{
  "intermediate_size": 1024,
  "norm_place": "pre",
  "init": "uniform",
  "init_std_down": 0.0,
  "learning_rate": 0.0108,
  "warmup_steps": 22,
  "decay_shape": "linear",
  "dataset": "wikipedia_en"
}
Each number is 128 + 24 x the weight over its row's rms, rounded and kept within 0 to 255. Layers, rows and columns count from 0. Numbers have three digits each. The size before them is the row's rms in percent of the matrix's.

# layer 3 MLP down (transposed), 1024x256, rms 0.0595, rows 508-535, columns 0-255
112:120090116165112116183131116125128104112135141115179120094157146160139131144133106129149158117090136106150111135142127111147126119143105134158166095119097135121163124098105105137172137157086127130156114144093106133126107148156099166081173124104143137160116107121077104153106120156138100096132120128145133157165160133134147117149168097108146121138132079141107128118129137163090139136116185133118124117130081153154129142152148094120146087126133125156144107134117144133145094144153116112133154138129087137153143098110093115138151164115108129182099194092115129088102110113072107124114103148134135173142128157148082134100141124106094125130128172121112109101140163108102158139095098114159106134100128119141204131095115116148106166098093141123071120108118095120119114136115120
124:106134126128161173105145140153126147101109135138127136161098126127125122194100102149135108114142097106125117087116125128143138088117127146158096086118162065122165132118137144123130157093125136108135096134110108100149090146111138127166161184113111203132119118086152141120118202134114110141156137078147146105143144105148139153172161108151107127118122093145158109125141143143113142122152131128128130100114132124167110183090161134125148120195110138169112096113150121111081129127133135141121103147136177106117169167148120114111144192142151159118125127158140162133120135143182083111106120146135129133175135119152115125132171142158111125129113132123114137106158122113162148127122096088111146119145141100140113133122106167143115081126149099106121161141185130139115133145133135
106:157149128149144097108136107149195146129150140144075168114152125123152091146109121136105106109134137138108140160096143100113130107153130156109124124156083132123112135141126148112109130109115115106131116138088116125139136153106125095144092154139137159149144156127111093170124105081094156145140186139146143118134123170127122138151154139137114171158084146174141115143130164135104121122131124181139104078130124128152108099124146141106114163107177136134116173143138137077125082144105114135139150118157097126147105078115117101103140142135139128139129137094141107128106144156069113143153087061134117115116112093155098127113103101109122118136106164135088131114111143144147133173141084173099154123104139160140108135141081138115156087150106132092101105145144172178125102089097122
091:122160088155069088119084123164131149124125145160176121122160119100135148171151124116162114087076150114104135136131108110172115161129155119136083109150129117120099120130081179151123121092139114110147184119134141125158109104106112121128117078125133128104109140125133123137086160108125098134133151163157120165149142131128146150154128166134112082131121095128141115102091119180155114107113106129111120130107102136124129147134143150108145152088143139174158102138117083129164151170145107102080146141123116129138098118114116132127121115161160143108146124162099117142144133125093115149115109084110093079114153120119087110153117174152139111114136107145129135128110110155104176166117118137120121160145107150148114133179092125102088129135079130166141112110187114120089172120136133
106:104117162151133154133140142188128098115141112171128162116154133172083109110145109169115133089128091161147101133161113131108146149108155169128120110125168124076140081144126095174072130130123075077087141132128148121127152152109135174140122077104124120145152178159074102135109121110140086099158159123153127125094113199159135170156112134130123114150101169123143113108107115132130126122159127145102131155131154136104126117133152118087148124134116149149096170099084125129144096113124142143150105150109120104137065128107116142147144122147120112161116148168169144132142176128144114145134110130149136120091122127135122115072119135119133113154126139161127087136164105134143115147164092120106148116105138096132088117139115156154121126101127174132117109107135123096126102128131148
083:102139095167137151133106112104143130150121097132139126143127098129143129116115045126145140105136132097157104154142083160162145125113138103101088121121133138112111152133162121156156125141144116126081165110095106106143099112123123092124093144166119121136129095141106140148149112157145129112184138169118114140100131140187129077092106149135133109105084131136165145167112137148125123111137109133128153118171139122103050096091116165106150102138101148117125117154128111100121164125149101092167114127139073148128103131113140117080118141101078141124136081118147115165095149134131106112139157128140148088128102162124130048110087138099147105123147137148150126160104155134106114086135131119066135107129132109117125126104127110132120153164140122141152110109149160103174120117138114
110:107110146129092109145153127129102133129134101117149144129112138182136103131143126142138125142122087118143118133133142120107105152133130140135193163185103093131179117120157154117106142159113103125135114133160154090126161134150111135129116071148153121110126123081111136149121130067187126090125146101113113111163140112139104129130116096109137110130080168131150134148171139135142117143190138134148093119149104131095128174108133165115087132199134137122137128122139129103126118159141151120124101137139181133139101086116092074119115184116146171155101120105142135118112157099158115166123112085110104116126123123115106140151107132106116141114103124078161128118160095171096115088139099106141161141158129115152118157146135165147128095113156125097127112132179179135145142122118165
104:103160092137065157110137132099095140110103098120085172105131171132134162123109137105130138098100148161132142111126150096131153162124091118121139083124149166085128111086104147149105106081133152066120127153134108126124110088125111095108097091166109085159100158088129119140144160139146125125136139137113123140115101157143096135138125119113116158117131113149144110115119092137122084114112158112117122152110127122187099133133094060145121115134114117143114111107137115152124145136076116137114129131112099146139145120092120107118163131092088168134133136145165121137077101100092122124096154131092068114163094090134146155091136164134150109097098131132155120127092112124131146112144146132073133147136101150117130105104173146109139171149116119146181148128107111136098139111115136
098:089136122125129140149149144149144129135142128142170120190177145111153112151156142126130198102147144059149108091127137108106143103059130114152117127148128103159105168151134140126123109148143123132135085153087120167158123102109128127131110118062119173098162133093087103137161155111135125115132163109120122126111126151138130117134139128108143113112168142096131146118163121125087127145129123168145112109086110126113111129084129122146134160162089172100123080111127145134122120167132098107170161125132124090129121091093113123119133118118143152151138123083133107064129115145092155134146103145135112155147180165125114123113092173133120105104159160129124155135106123160110125136140152075154089109151155139087116147153123140124098104147170127147107139145137099114112134150157131
091:121126138077131127115143087157101138127180117121124164181166183145120134114126111117125112086110154166152156128137108135098092077164175169151121136112172140139101202106110132159172133137105148140155136119163108112144140120110123107112112118119132126127132143111101116092103149120133129132117117160111116129079143101151135141148135161139145135176101132100144134141109094147121149135096100120128107129107145106141099066124112101134132137092129111136111154158067096108105159144121141141137095091147106146122112134099179133124122078128142124141129096132138112170115136077117111133158144132100110072133110115144112150117142129105170105103129103111123132105093147172168151130087163105110131149130152118116164116146109123121176123094201135088144137116125137121113115096147127
107:132114111093101103100130154120123129128154140079117115102084115150132130103163135128143096158163089106096144120151075090106115189111122128094147120172073138133124096140136116129144121133127094115126102111129152140119074125152126169149139094134162157177100101131108106148147143156135095113140120124124090118135131109144141133160176134129126133088122120106102147096112154097177120122138113149105105104137102117184138116127149087146117097130127179184122102110085112120100109151083132147122150092114153146135122107152149135122105135119126139177141135119073139151162105145131131143143170121178134151128163111122107161117113075129133128114094120096122185134131148128118143127125144135154088136113142126161153165119115091122106149166117103167129140162161113126134177116147172
093:172144158115117161138133134159169144165153138132132121137117105130137146146132139145103121118114141143126115119143071135153164126105122106111105110105110125143117120117144156167125121153091137108134164123143132152140149185118162138127093180139104113153157144164125106163153136128111166168113123115146117128160141100128142122090058182129143097127112140126117135140106160117125136098121086133127130103122168120156096104073113121080134128104096128082100143159098139151105133125121149108107131132088103110144175116112165142130149082095141147143140121094095139143104196119148131162159131159128114140124135180092137100158118109139114134151174171205129132095116122180099077135120139121119137139139142125169155115139111136155151157132142104115125136107145133178135123133124078
101:121111119138117131141144136100152145114143098117110110127124124150146130117144160067135159143093198130079130120136149148099141067166125131159089134120128147160134141171114117126114147127096098132141092154120130111122122128123171097146138120093124204114159141107132152148102097115140156138135131159146149134134103116150097127121118114124125113103139108140113100132193118101174141112141125176152107120164161137103124093077120118150132161152084100131156169147085105112129097107105159121137138157157100138132128177152156074145164160132137108132121096128105106128125132122119146114137165133121135158150154094108111124149168103149134142119145157137103115134092143169102157155140133087131122113147093121164145152104147146173164088112118118098116137094119104147090104078152157
083:149097139109146155131168146098152117122132138122146081184101100140146092108147115131112135155129117113134174146134148147122159135129150178089154156212172123138148123098113108162109137110089122136130103122151114143129120114121133169119123149103129099133132162125106118140132093125097143157104150147127133158136094120109137096070116128089121149145119078121089152173112167148146107123153112100103137127120126124107111114127157127170151150109102149112120141126172114148135084098136095139127090122157164167145104146206092111190117142135135132107141102112127152136150140126114168170139129110094164122149124132127163138112102133105169162063137129150125143176144094142116129134127101121162115110152095128159084111138129121118126103135133141169126141103122102136086149113128152
109:141119077163124151127105113101150106141145113115156130135127133174111129163111114106123124151117142136157121130151109160120105095105151151155115090094101112116152088139136111126123079156140172141095117131165121118121091149105160076132127146200147123154133117117179121135120113157116147101126132143126115094130123127136190162117118184078103139116129106136107111153121077131115143132088143116122087109120138101151164134140114124138102102136122140112160103153135105163158146061097118072127138123069171096078164120166117129119144123084073094128178140152096126109124130095127130103156162103120139158160113129132162115123151101137141142117147140141167150138122136109150146080162123151134129098130102146117150144144119173097137133113135144098130132115107109110099158119122146
112:118125124122158132093137121101108114127178083145154131110159124141150092129141119111113127128115154143144143133116147136141135153108173177091120124096134123089153162162140101150167121136109143140129103104123088118160156117134181122171154084107149140112101103176093142130123097166145104166126074184111126108133175132127139170133142126108121150121107166096152161119090089147116114098097091113131096138121094149128118140155132158091118160106094136131123130133139104154142172110112150148115108133106095152131204163122139127096146152129116135118102178148144145095143102170109150105106117158102131170154127097110135145168076165142119154146136086131108130122105118124150129173134134120110111145164115090111137115118168084131098130128141132104114141118112111140098143119137081
092:110079154133146166138147116110094155137101128102143156075122127087147128133147111150168057170111141108175128143104152139121110101135161119133133136129124082112132181103096118126121132074148085152138097146131124096147109116121179140144132165114069154144134130117154140112128142090179139124097109148153166139099122151119108098163139110135135148113156113104115125118118107152102115199112105100152150148102149125089147213112137106100098117114139130165155141118122126154122157108113157153136104145147157106122127153146128099169136135120135131086131085197154144102117152139106153116116132117118137087142145108153160142114108100113153117179115119092128100083118126122156114096109149134126112123127121148142112143154121131142152107123140139143119147119141160114125073128114141
100:147129157081117150149105125099093064142143100144129146101126144131131120110150099121131115114151136158178135092101127112114125128116113138110121117163153086120113125106109146160147093088099119122115140114143093139110159132146155127119141161113133130163163097118108121082132140120124106140081121146120075137144098186142071144138120107105131131092058115158143119156163122180171140133144184127122143094078152148127161110164116100119133134120154098178111167174125158159169106092107079131127120135153153121130133114153113091120136111098125112175119124135129095175131120103145117127131166081141123134099130108112103154138135138122088104081127146169096138125114110086106157128116162145102144093139149112144119124107160137129117142120121149156103136111109128105097119146110095
090:135142112130151147133175110103160128152116132161118136102148130093113135160180084152128131159129149127181120123091140130117135077087169108176149149110145143162109155138089108118152151130127149104172092136150129118143078123127144179113131164119084136093148123125139092093158153112106130113128093153132166103140114114081137141182134101127102168102143137145130102153149103117110153150125146121129126123113123115136107113138110071135111125142096130134129120135137082132106133124116107119087117123146091139086079094091089152146168126082141117125124104138089139145133150125149116130108106104128158149109113116142106115092196123128070126146119095120116073109129118124175096129121122128157116116137127161106101094105126147116107128117126110069156092134159159118158123093149116
090:115142077123057117146138138132127104125115128112185148105145143139116164125123100122155128174114118164113097162125099153145118163166097117095163130156112126154116077152113148116125146110140135129162095111108151176126165128125130149130085118108108111182114126141148187130132084127097146101115148141123168171129107130126117099139148207154134115092150133099144129140118107093154152112093162120134115133117096117122124083121173125131137119142099129075150117164109154167114134113079111142126118102153136126134085138138115106143103114079117104168083139111128102124124118101174151117106139139147157128130143097154087133140126110165121081126099091143115134113159096110123154125098127146104150127138118134178163159144135138151136140119147152116146105114165107165126099127138162
104:144163142126122135182126134124125120156115057165131101108131153130133134120121103150148081117149168128127141118185149103117135129121138141120175122078096101117133106149135119128132092110115119145148175099099109140141161139125131148147171117136100131151149139128120118115127169097132160121136150107106137131090125102111108140152101139130097165142130151155126109113124091073083158145143157102120151171124132085140126086108124104155109079121116150172148128123111165158159112158152087122127126097117157121143118093122155089124106162097105152139171140119135106119159138128117133161112140089113142166085139138116121148077103161153177149129164113131133123095178124102136101104127147117146166120104117139134087170105113121165138135165131136170126149086148159164131094119144177
102:108141155126123123071137152135142131137124122147118174129133125163123141134113103122121116172118108160110121127155107143119124111112112149138146101120147141141133133152107138130132119093114122146126096111109141123085154154112195158114114152127138063113127113131070125132134086063149125154154063129112139136126148124081152145106108121122151101115078137137139100102108134101141116143142157101127083143117133102126112116093089145122147131101101116119130185118129119089123117160127119100128109082083138118163158129111129113109149157129126098129151180135161074120125136131142043185104102119148131147099093177150134106151181185128126134105118150118156093147088109166152127116119092111113099138137114120112145117120181155127125132088113136132165133128123109106157130122147154
110:136141147114128125115116135122117151156134110165121125128205127134160129130137154122156125114081119131121124170095131085130137160171128106106133142143143112155134149116153131123144086154081126106123121169126123158101147136128107175135145155125124066137140165140181114119107100146115085087143149134095118078115125140139111149084117096156151102117108122110119106102161178162157114112069089173086121113100133141103133123150152096175142113122126128111123119112087126106146146150153099150131166146104129144091120147119146089150127091156180139129105108146132124137147092106136165115117146166132123114091135158126158144106152143140176125171141171177144125126147092129149084120130102114082132124173129104131109112139109137107168126165088127111116113156131134125083130098130147
097:137169155121102134155112107116138102152149131129101147137113120148139119088119133100140156131097123159097126073146118098127107140147126092114144117143152077154150097080132179084106117109121146155110103131130148175138137131166112142188146127161110124126110132101114080130125162105153154104103172109134148147136141130116128117149150112118071127150104108160149142089145168120148092121126149087115104109073109159144124128101097129152141130120104068123105139087141130179154115104120108140149085149118148148128085131086183173121116103102160133102116111130131112107142143161113134125149086121119124135107158136145112142149091125119115141166113154167171087128151160121156112088133104127081133177139119103125190152127117128138128115162155124134153143132141092117135111149124147
088:136122102118108137149150197124108169088151151118137124147130124117112147138127125140131114119130118143129125142140134120167118114116104114138129126155157101107120153120172098094118130135133120145143099090160160088114149073176146111136143107170150141113169134135140120119148158071143120096135104123115172201104095177101105132109138087115160086188120128129148129108118089139147093130117112152168138140145129108130084118137143156142165151110156120084082130136143117131149134114115151086111138137083143113087120139108151097093143112143133123146137132131143122157152137102127103127112136155141147086143131120096146121182126136151147163113103097113139097101148185123117140141147140167173170132089121118071126130133105127139073121091186108134139102148125132141137132098130175
087:140142108099122139148118131141117094119158124120197107158138115141125141151101133124130165128154123149152128126112159144141119107133141173098133099146130160096161121140108168156153130135134115135133133106182139171139127131100115126123143126163107114182113142129121131142166168118148126088102138097176128141107173108116137095134129091131104129120111137136125128139094092168125138167114127139146142116104126150128132066150093110167108136092133087142118082124132161169142131098104099171114101143105175098112141085109117128114119115140106116146134148143105112088123111143134175124094097124163139107077143138129071159110103168175112099112174110137134159140115140109180140160127069128135169138136124187132141102089117140126116142128099100122090138104130132098169096135139084
106:099147156139142137087148128111134066113126102157121120139159121118110080095131120107125119144122075098130162120175114156147121125127141104134187146080111126085106129136126123139129124144174117122136143087151148140089146131139106143112146109100114123106114135123128183119167150119150164078123108079104119097122127140120145107103119103127126077121137166178157138142123103110136155119158161156119111099135145106144134143094135137112124127214130142125115126059124114148116155143104129148090089145168110122127100160156132144148135101147147134088109122134153128138153111153111144132093149090120108148130122159135127129118125148160147091139152113120131147096173076136139147130097122111132106151163139106063138178147182113131131147137108115163110130135129154116124135095107187
107:108121134115129124132108153109113131120146136121134116148081107098156076160115199123181128133118086134102106102112124141115109151098179114168131134136110105158144157105133099126137153098086152169105107142114125122118180119110143137150122140146105191121107112129090150098153143111160148108139182110127082133112129149138117122125130131107141141090168189120117146159161143158123162141129109149133092121095156146139112116137133120071105119129127191170141086114109139119108130120131103156141111096140129132123081106166099147180083143134101156148161126148138201136147137137132095108096179131106122128116148118123113122133117138156106146090105156128132121114103108124115116113110126127105112138140109128144130075154117112172113164141111126128100121145143138054144157110129131
# layer 3 MLP up, 1024x256, rms 0.167, rows 509-535, columns 0-255
103:137147160125158122149156064130124140168115091138108186155125114168129137117134168115131110131114173125141112137122112158189113063104158094145079143129103136125163146157141170156144138129110107141075117128117142136133170110125100184143106146138151159144137136142145131137147102173130089105129162101165090101130136108114162158089125137109115157156157123140151129152134142185128140151129099121131146105119117133109148128155093066125109137109142164079111120143126106155086122159117107125112131139127163150142146085094129140106113160126094127126129143158131121135155158139109107135124115117136188122148110110108112107124193124134162142123087096110079086128101113156169112099169165114098126130143139146127155152110153127115133132107099097122145137143123149129126151103143105
104:112098152102120160114077145161128119110154151090118097116148159144100128142131148105149125145105119116145112118108103168105103174109120165097121142075105157155142135122130103148074108106123137087115132139120144176124131093138128120148159148147153150149148145156120131118135104138173135139110097124134106113120090105161092123107156129167137187144119158132128142114110152103166079104138125078119127071144114128121159090115116148084127077161089101113140158137132136087150145164141157115125150133131105144137126108124103089146142109128161090110134114136112120103114137113148117134113145124117147136131140123122110118118087176141113118100162155117168179133147123111128140113118131125107109178129133124153165172148162075175169107129110141142161078141188134138167080125131117
109:155170191088148117135136124131143123095103147144118123136157129113147102130146101098107166129121142117152079137195108153176098109118117126170130104114107106113145129108140133128140155138129146101109146116062187097130166114105106114139118146119135126109115134127142126116099150107097126127112122161165122130113113155095121086131090160124129140127143162160113077120167155175104130154114136131142154118123118175143102112105138131166151125123108124142129134145126102122115112133170138124119106119154122097143164104124114103128120153153120170190098140088173190123113102141139153124120118118124124139125107081082131176142121125132139102123137110112113154066172141141123145084119131138155120145105085140070143154132104174136150091068130129114101112101140156130102150130124100
095:174132160116173143063149166143129157108089095169125128121167117171107148130190139116155104134161157105091129120152142106114152139152143126143119151112150118105128061144115104116072113113135117094071149139087131111153142145151121115138104123110111111115147168126113143139102107108120120106165132097148130106118145148107135138127153140167101060139099162141132096138130122115113115129093114112125127174127131143107129119141103164133129146106134120121110109138125126141155155133130103110126119175111121109129096115100103160141104166113131137176086151181164138100166161106115110120117069130152125110131133107108085128092114134112159088138134169157132071147115095121119110176151134115120084132133145093106132135122136146133159149162121159130119125122096128140123120090175096
089:145126157106140083146111129167107122123124146127102141118144165133077075162114162103088178175129160149130169123152161136184131151094110104095119132111074129153138107155148097117146128117101145124094104162117101143137120124088113107141138108104114086127132108139153138088123160083138128138152141087093134099165157107123116162151135141122127125106114148137133091129144088169173079170112100132129137119150132136174154145089152089103121109138121128136142130087114159137126111156124170127097134142155114118129141127154100138141140136126186116080134142158095109119137104098142094143091119105112129194118132122182110161155151139170123101155147097113119133164140079148137107142124145134131100103135157145106149121183157128134119122135109148145128118114123129129120141150113172
099:141143182119138102145155119121182122153104115098108116084141161152157090094165084168151129107133112118133117121122137142116089127108091099112134123144135107138137126125151125143145129153112116165110090097144093109145162182120149159137111081097117128121095121136127067109142122121114143078142126137131144168144144138151160108136101100133121125091126150120125151142103145142065091128124100137122171158187093111123106109148145159155104119130128086120115123133085129134124160135136126085141103140133138137108144129156156106082097134121154131091126108090132110138124163132124149158095133124120124134131138178165127111130104143073122167140097157098148109155067130140118153155161134117144106131129131113096152107144102099154116044115103091119143152105168156104133114114128150
103:084117133103104126125120094146162110137147133127121147149138092073110125121138141134150142138156073118171160090114101128090109132187155171118173127114119146144112112081151108108123146139079121098138114153091153102135139164083134083145101120132120102112113114135155113165117116123128104145139092147129135136118107069139127194140145128113136133140123159116137143181165181094104157116140128102136107122129105138121135110124143086120156128125117110102158092097076081163089101130142160118150122131156147124095170108160120157121130112154091147105110091110128119134069161100104143149121156127113115092111137128126138111145115131139150086139112147123106112175130093127126135124162127146128142137132100134117179103117131144165178131125150162183120120097161128145150103118153125
098:131166120112119125120143138146143106126165086144093125139121079140126122133068101120096131154105116159132141121151111110079113155123089157097099149138136114144127094105133119138089203186091170139167129112167114106135100154101102103124099148110110136142129099116108076126105091114127103147157083130117067123146120120131146127145113142144113134135120124096149126156079114134094111148120115092103162144149139126122132103104163129110110116113119121133116151138126107150101121136147123140152138136107163091124124121114081117105057143107123139106143093102114180107117087129152105068134139161132112109113143133110155173148120093128157196128129156086153134150108117152154109118110149093107154147150131140129133113128153121137112102148107125119127131080105105104170069138109119
099:148113132133158126119127119158176215101132160151129161154131150130143100140124139118144154126124191106117139120167137096104106090119125172099137171121109139113131138132130165112183108133125110153128096140107122110147130102117124102078137177161175162068140139147135142119104115084098128144163141185154165126123067125134068144123116129081180102111100145119099138132160161118130118165135126137145181160118145139117125135142140109117123086122090155078136141131114132140101107129155122158129089093138121135113105157144146126165115116116123128109125152136158104130153153110125147139143168135126098163139123131152135171090181144124145096139129144137108119115087132152166124130107133134109101145141128146088126130104105167125122120127131129133118130096136114096097155088087131
102:144146142163128139070188136130168110125169133124184117130142138142131131091158167127113140146163077177123095104130131140163123138085146064102099124145133142123153130142163100148113144092124116126138096096151172136130121135152112158116108142107122143111149070158154099129119167109109106127159110154132145133128129111075095110126138105121161089138153142131157119107126109170115140097161132108134148126126168139150118145139154106106145055116111136136083164109132121118115127154114141116103133088090130141151130093121115147045186160102120104113175099107099126163109134145125133098101133132115134162150100104116136121132145110157131092123131142093166109135133132129119121111130123122076117106110121164120122134133131116127106144136139066168105146118133147157124118110150158
093:163157144099122150122101137186139143144113129113139129121150125122152116116132127139157134154153103134081150089129108109141112162133109120125135140072088128104099104156153103140136120115082131139152129121145134137145128170120150157096089161118155122153151091135117088135130129108123138130132085118101131115154156077122133140096129153104209118081142133111153080117127113105136142159095136118141104139171178144152181132136123102153112171144130133167123075129149142156131099155099173148066141163117147135139113154137140137140142144164170125117149179115071126102105152162136113142157102154131115129119171169131109152128125145130133140152138139130169124161101105136153117134121181124196121145112182101130139144115128144086130126112123139102121103114165112143125150104134142
101:144146115179137097132131126158119152195115173114107102156142133128061101135168132117124138131150172133130099119175124155119128122137124107148078099118094156121083109120151101152136106126116156050125113149113114141130117150137142152154091152099105152128145122128129152134146118161153160176166116108137146134119140088092084127137097128116177126124146133136111165117116163085142147138116180114156143162161116129168135103151153118156090150160107125109125122170131124176118136118106138115116162119197105121144083131126112083103099124137121120141131098101163102131110115149128142155163142084149136112143121165126132150127152124128130113137136143098147129091143166144150110148102142115107153134152113119144159126112118135090128151070132128116144147126141156144082186102110121
111:131107143183115122137074141108136142160159182122107105160175114132193151112168126116175069145139124100131120131161125121173128151112126165147148102139149083129087175160105112135101126124105130109083134092143086116104138128163137134102139152145156132117139129111178098136149111131104116119097171124078140110129150137088166099119146120155160134122151097142117118121182082122095110088144115129092102107117153123132099124108136121110114143154122149125112111191178099114107138099155122103160114127129112129122131061148105126121142131100131117148124146121086123129103130125100131138112130147104099137157114088134156143110123113106161176106128138165097116115108102072132104129129157164124097105119137136147110139135089152142103104120126110113141132085161117110111114134138153
101:123116077118106137125159135125152101107145162161160161164139148124168155100130072164116160107105143151149113099142110124102147113126139129123062130120142101102117152140139130121133111158099140154091109116100122109132086136159130132153102151131115115185142161112149074089158115171095127107142146141079081140129152132149132133127158125169087133126153079131106123101126104132155135119128133107142128123123134148130084157140079133128144116116138154121103084116120139140112154109138083087087082148112168124119122097153124115110114102135097135156124110174112131111130148121116112109172136129140142134170154148161102079137142089124116067128157132109153142130151091081110139175150150142154140124113100100131154143111110176144083139145118130150089153116119098142124142115159089
104:149155100117152064131123118136150156146159137119142141157137122144079087142122102123079130110104085131109124146133127141119102110130151112149115161093144119144153156109115137110134137140134143102158128104127118132160123112113140172147135149156111115146081128136120093095148168144107104123120158143157120101165088110117147118146112156082142126146123126100121136090119117177110143180151142112151136146136126131127129163150124176113152113096162104123096121205109137102092116134108141092129124187123122158162101118119139143104110097116162088150145136091106154108106131135173111106108103119128156153161132145118121098116117154152095126130111113144110100143102127150152078133138068116123143109138148135125097130096157109099090117172167125124109145107067093156156094114173178
095:118136136182108164117117148129089139125122117086151126140117093092161125131152150150109141132145131107106112102123105090143112131145137160131140171123098135161073143093157133140172110139138142147144138105117142112137179139160183168117128099181114156123117152116141161115137151175116131123132086140123113139129109073133148122091135152074162174154118127065174090134152140113085097103130070110123102146118104137127125127129167139102137126126105147119121096156104116151151125199160153116165117128122123149125110115097155109149140105112125099128152074090108137136119143092136117101118134163117090118137148120116098128148099150093093137113122122151160130098154131147137140106117108095130168106131146142110082145181163127141127117124121118092140106119120121179159134116166137
107:195138119150085143087095131100121133142131116173135113162133109101133133104134107081178140122110118148129154109113109118077166123131138106138137157136152160151031091140118142121097135114154099113103145112134099128096143155124093125118121126097098109099145141167140106118125130171134116135154156136091124126110103146132134170145108134144140105126086105083115138133089092168129125148146130127152143107154132120086097130125108149116133103135123125136123169120135160116134098110124142128132124149157152116121157108112094116119156132113168134101105102157100129129120125076099127160076109125162138102124148104124155175144163157131138122082161112144110100108154142163129145137138153158154093178097141104173130141178089132135144081144115133146079157133134119115092126167119153
116:104158132159157151131099159124117130126146134111082131119133180123114158123079148141166118126101100135106136136126163138156143142116156123119154124131118127144127143109123143076115122191149139140136092149105128134130134135142117153092099144155156113183166139160160101155118138116113142117168135135127116112123123144116117115147082089102122152110145143129150084098082163130145162119186177116104112117146066137148135142120133080074126126113155118133112156115092139128147178117118102121124139107124145104132101086127137133113110109150127090094136145112161093140100134129175123132133110075123122103143176097117155078115132132133139159129122083159077090105068158154120114130147148126115124149120164146166167101129096105162168125155132144118136188126104120143116125112104135
095:110169118165137106101131149100143151116091137153196111099092144169128118128131146137130130133125140153147121136127164144165160180110090134126145118122115111150139133119187116111152162144159129112175081094095136113087133136106132142123102079152115127108103124147142144141114141125108129087119128171132121135156126140107145112094150150130123131163115098099146128126153096123176168116098210130106119144125080116122154140095143160081099153134128126096157155185112139149109108117128125125142160112129133160100129116130146126131130150150136123135157125129131112142155118124165114160115171188100135121139135131142147078154137131115140100105124123127164141150090093141139113106085073113120126115087165098113140125092118083140148095111130102142131126089170171172124133159152117
102:081131087141123093115108132114103105150117172111145132198101129092157140150127150148123153106127124172088135119112130143118107138107146129131084106173160119114142140088097134145122128095128162124115166133101121126117118126109122122150100160106122147126154143168099117133145162093134132108153154124110097112166151081138133130133126154111166094108184131155074151122111128114093149122102119134119109119070095118162115107142109072114124143123138104084125131144157156110119104100087135130135132121150143112089110100130108125183103185100120141071111071132111140082124122131124113126085151156112132074168085140094150135166172177125141155121093129110160166148116107124133121124110156112143150161138137134141133092120130130116128113146137141167128137123118123148082118158123142
089:134137104134104183098140073130161129127148115162137138168169134173119113157126141115153104101117120131151098103131140137100117127106133123153148097121100138088126152149108118164148111111115184145110132114117155091144148113136124133090164147119136167134146123130094106109130109125117146138143106104141137122124098128110128118067142100101156110095091133120106157106091143100127174148112127165152063151162130125160125111084122141093096146164091101112171161092161108131106128125136129105110114108099122136165181139128129129062105106149120122154156131130181150094132128137110144143130101114177136113129178141140128119115146141086128102114132118143135115138145113159137104081152118128146153155161074138135128158094144117126078104100097126162169170127182124113117156118120113
100:111113119177086134118130095145141140121102112139162124098117138150091132119145128102143097146110116087118095175102124149148120123116098095101133125104146115144107110141158123164166136133119119144178171134117141111086119164131090140126099107107142111113110110089116107111134113131075153132135116183106081121144144104119122126109157135122198135110155119113132110138160127092112148106137104091070172102131124149092120110153096146145112125110122162139105136130129091121138148138142115146136158116137152136141097174155113123090090100133135139082092148149096103144134095126108174161154125174096114130150136117114106104094107118093119171092187148124154125191143113132155090103111151141130113098093129157124107066135143108117152120119115121177108096125109142140118150110146106
098:157153099140127128097130103112127072144130158118096115121136136117130105137125093139137165115125121151101114088129126101104090097114140115124127135150154115147130116096113188136144117140093149118148122130131107145122177122161128089131133142142097121122160126153144133145143134130105143155118160137117113142103075111146134074098135127114079117132127135121117182086135132118097076129160148117117107082084113117153160150116115076087099103083097096124138148126137110124098156148138163128107120159125106131108111115122117190106120127134153163125126145175137068131153121142159084111145122106119135148133104109134114109164161111092150158119127129178110104116115164113126116113118120175150098116168170078109074158135132113130152104097098139121099084129125132143172163107086171
100:067111152156118081136124157121088096160146147115091158114118132109123134140116158146099133122133108163100102174117115110093168113147143126110128144111077119158115182126158134115117105137163116107131098156137125150105141100165170101094133087180148110139127143112115144081113117069157096122145103104122149169055118158146109121101144094136121122131095108148108119125139135152124130114128112135149112188127094117155102158067142106157143109174132107093155147140173114126101143146140147130142080135121127135143143151131085111101132118149130123112102139117105123145113137128088142168125147099156143171177126158116132146159155075129113132113141121121120163110130105129152158119119166129103167124142097129150148122121129115156111129158149093141112109167151086102132147103124115
101:125132142135154158143110112125137146160118146137110149096131110133171146104157123083150139117101103152143143144092091136184144103088123146119126099136085117162118136103140160112110115164158157104125108145120121127149143131152149096109157084137136097143138122143134130113095133122118126142156128116137139118136122107184158145122086165134101137139118114146149090110124141120132104105120132109146117144126106120130118118086107112100151117114111136158166115140142082136073138094117117136091136127149121092091111125143129139151130105113116164125076119112070114135139170095097147090126105143090075134135154145112099179080181102088101077137126162158164120146162118169101135136121160086146099099122176141169114189104109138098151117149112101159127120102111126107126161072129111
095:128140119188111109121125124101100096113137092153097109123168110092104151094165130103130169138190130145096108131130152100153104107122160122146088113093162116156149138122144118161142141117144148156146149141156108130176128177116109122097149118108121124152128166148155139102138140122141086145134165107087131089155153176117127148083165108109099065122125110130147125124110112110123134121097134159117138097144140159116096133081118129126115159134137163092114129142135100142109156130101112164139119105127133145125129143114136116124111127135126128146129089095118146102155097111138118131062119140151117138148139129117098113108126121148075146181158109152124167056112116120086114108090145094143111118087112120112132165094155138134146176148175144121082109121117164133152136112115180
094:137114131133133141115142122139140114129107144162124098136146115133101140124109133073098156135134142137106131146110107118169133165143118143096137109124152131143130145145183128155118174137163138160116147140114099090127096109097117140147110113130117130121127092084152142133151131083124123111078135110112049123121171069154147135153127178164074115120149136114117158165102170086142139142155127131129107129107117108118118149127130111192128149134121114106158120137125149138096161121101118142103124155154155085141123145133136173110117159129104108113157074152123173131132146068165111120116084114137127127134081136174117116148145148102158197113104146157128133158128137107156080113102101131182140107155156131114122109123130178111095099119106122109156117093148120134117119095140171